config = dict(
    beta1=0.95,
    schedule='wsd',
    max_steps=8277,
)
Each number is 128 + 24 x the weight over the matrix's rms, rounded and kept within 0 to 255. Layers, rows and columns count from 0. Numbers have three digits each.

# up: layer 7 MLP up, 1280x320, rms 0.0729, rows 615-623, columns 160-319
# down: layer 7 MLP down (transposed), 1280x320, rms 0.059, rows 615-622, columns 160-319
up615:159146130109166160152111092097193024108137135132209079120087143175127105137051090052176101158144138138183111086170134180160111123112182142107124175109105135152126132145113141092124182123127090121120129111172106151126125155136165076104130111157139120119101118131106116130161124145107134087150150101129191132125120151110143106076145137139157135156117113115131149088161104154158155154142093167135102080128107163150094064144148145098175177098187080108118068125128113147120078156121155
down615:123124126120117158130132108165073109082155076102176071123143127137172134139116092104119125086156110155147123123136147150068139127123116173114118076138141109154156096129114155141169143122131116113128136128147101136144087118190139126111154137090158083079131116091116141128124135152107157129157119132135177112131142104139112139108116148113126112144111138053103118099094111029114086161124111068127092153152105122126152104157164115125110103175135135116135186102145129148146087095171129
up616:132116150122135107127158081109111126106146102151099106148111132135100094129146093104147093159137138124118151088132129128162079142118117166135205183151120105119135151093136191125148184112127093110143128164153130116116190114142127144114116113081164098146142106089119096109136110127146089155124143164071158093107167130142199121138119139101144092116102116133110150113149147138143093156139084120143137126089126120168128112179139083177120155142116136120113116115177137138125118173094156
down616:127061096174111091121104149137125139136102094098192119061108179197125129134156119182117134121095128124102112138106101138132140185131148098109118091138122099178154119131154090119141108128139128059098154109174106182145106130094105119157117104132122113102099157179144140141163152100103150127155134138140149152116153114139087118158125152116158156142108112172126158149101124167162216120180211174131163110070080117170139130169105159085133166076158105134081128163132140080132121106217138
up617:173127111129157125131158144148130117142131135134185122113112136142151131112094133088168119157133126181103090111125110159130147140146130151130125160148126120082113111122133117142102125149147108110111142079159123192124134145136120182145155087114128131151153098113129124131111096101196110153150138109131137111126135179099137119094142135128122096174127084106101121124165126122148136149106133099113127109127129177112088076126154123107110132084116158172143130139118163150122099121105109
down617:111139079149130118173146095149134135110106118114155095134159152140145186160125142090122119139136135133122117108177121138111130136147134121119107119146110105141127094141090138134091109126136096099076131109052102107132174153116128106152077189130098113118204138095123128148142139131078130118112178128114132107102117124132145125099125111132088091157123154159129147103165100134112133128141146120146061150127126136142120126139110136146125163121167143135157101126092125174132108112143172
up618:153093109140139102166134184135112066090082170120111125126099163124114121173094117130145140145127154168149123115112152153183146153142164101158130120116128084135090107134108075142109111093121126132133089110151175149126167127108096143120144073136156140177137105121062124126102062114149166118144108121098163102085159168136130122095129109144136129113104114121134097135135125101075144127113146103165071146112152141151068081128095140135181124105138156078125105174138163161145147112142130
down618:104165116137114115181144133074134187125109162115129116154128118145147107162118152126096129109105131073117157114095144166130099098111098127143086084160138142140091112137143166145097088066107169117148182152135091164136075126090116111142122117118081161134135162151107161152134114146163120144139112115128121110132152141089132151104159091158111124150117085126162131093129144136128172106137128160153102122121158129146113144125120157110164109151142152122146128167100167137079133084136138
up619:148165113135151085132161142126114176100092145128164121107105150156143094157110125116144124137133137135132139110117157095113172142127173108146140136132084161142126114132137110116068163096100112118128117126110088117111164074120100124132153101157136142135162114099110102133108133106149138146112139127144106119092126152141128131109157094110102118123104133116111110129132094104140134123128143149102094127109130138136133088123096138143076120112126121136113149133127135192144144125107115
down619:136125118149168137141127121149127119131120138118113143145111126146131127155109145104141128114133127102123136111108140126104133132124139110135124117128105136144125123123106144106124118127123122141154154125140135146127116129122135100129139124170122135135110145124129126142134132136111138111126116151115141154125124093114130116127109121136089110138132141134142122155143133110126116115123120121146139112134145107138102104143124146146127153154100118140109117141112137127113115116125154
up620:142123109150135115154133142119145129147105162149135159114107124096159092132090098147123100128138135133184140079121074148152129116085155127106164103132112124122154112153103147151113149154124132141117132113152128083115170091182099095105150078144081126116136128117133101154153106100111088165133131133124177076140133141111153072152167094160134147178129068106150149138135181092117092145098107122101139138055101139152103111146102154100124129111130073092131133107151153118127070136123169
down620:114175136151189094102135114114145119125108147133129112146128134109150186176157102146135140141136117201095123171087155144113152117195121127180110137149142114135185101134099186169122129117120152066165098094172158128133086139083120142117121146096121117090118175114169139167151186149151138145145047111111114116119158156135097132118114155080097124131121125123128074118138078157180090117173108133125142143077148131139131151106131116146152109150090148126018053088143126106091176158152089
up621:163127103131142126155152121106119125130085170108140147118123129156112123133113121097154109136142131152114117132120116124140120109121145110136135114133103127119131121117115095161090127087113129150128156107161162117124145125078097127135152092110127107129139098135071112130163112108119135108143144100121121135091160177119116133113135082114120094117125116117098089141163120124128134157130119127135134120114097110107087115146139117161148146098131152111105098184116155169140147140123124
down621:110090108146110106142155124124112115104101137125127109129093121117141127156130094134148161115119124155125136126107133119150133129141135109146103127109114141146124128154170138132140137151125129145145117100173161096120120120120128144122150120117160121120157115110077126123146121098123148169116113150097141109125183117125140128104124132096125120111148126146112119142149146121128127111134132112108117123127098129126082116114124135146130123149128135155126102134096157115165142158155141
up622:155146167150131136141093169125155109090142101127135066125120126152128108145154144125131131128159128138066091100160111176160141118121143115179184139106147097115098118121143113142125107071139126109136108139172115117129124144086109124166178158125134059135122102118140125112129163133128100104105078158078135160127149140135176107127117118112135108089124149156135101140127161155100062167142089152151126109100174114127119146112163118122143147138132141150159105152115124095141133107111168
down622:177080111148136093151149157155071087139138134079129143134101141121143133129144142191150133108099181135087076124130111172102096141138139155172085104076099141142173122176104130099109135165155091167141198127116112128119158158120123084106130109160113107127108149133100115123145053136077113173128129103114179124134161128110125118125128123125136130134125120087156159117130107114138199125144104158099108127088124112148112098100076141176158133099178120086077126156119109098071128148157103
up623:122158176105147153151094135087152105126161133160148102097153151109133128113144159120141083103116123152133118115124146192112087069194137121163134118154132143090134120114184104137115109103125122148153165118110112111089163123128151114130131103129109090145186107110148139102172150147103122148138170142069133182130137154137149143089107089105085132104127165128149083175163114132126154164106116155112099120126124152174156112126141128118187142157132135079101110133124137143121101156091139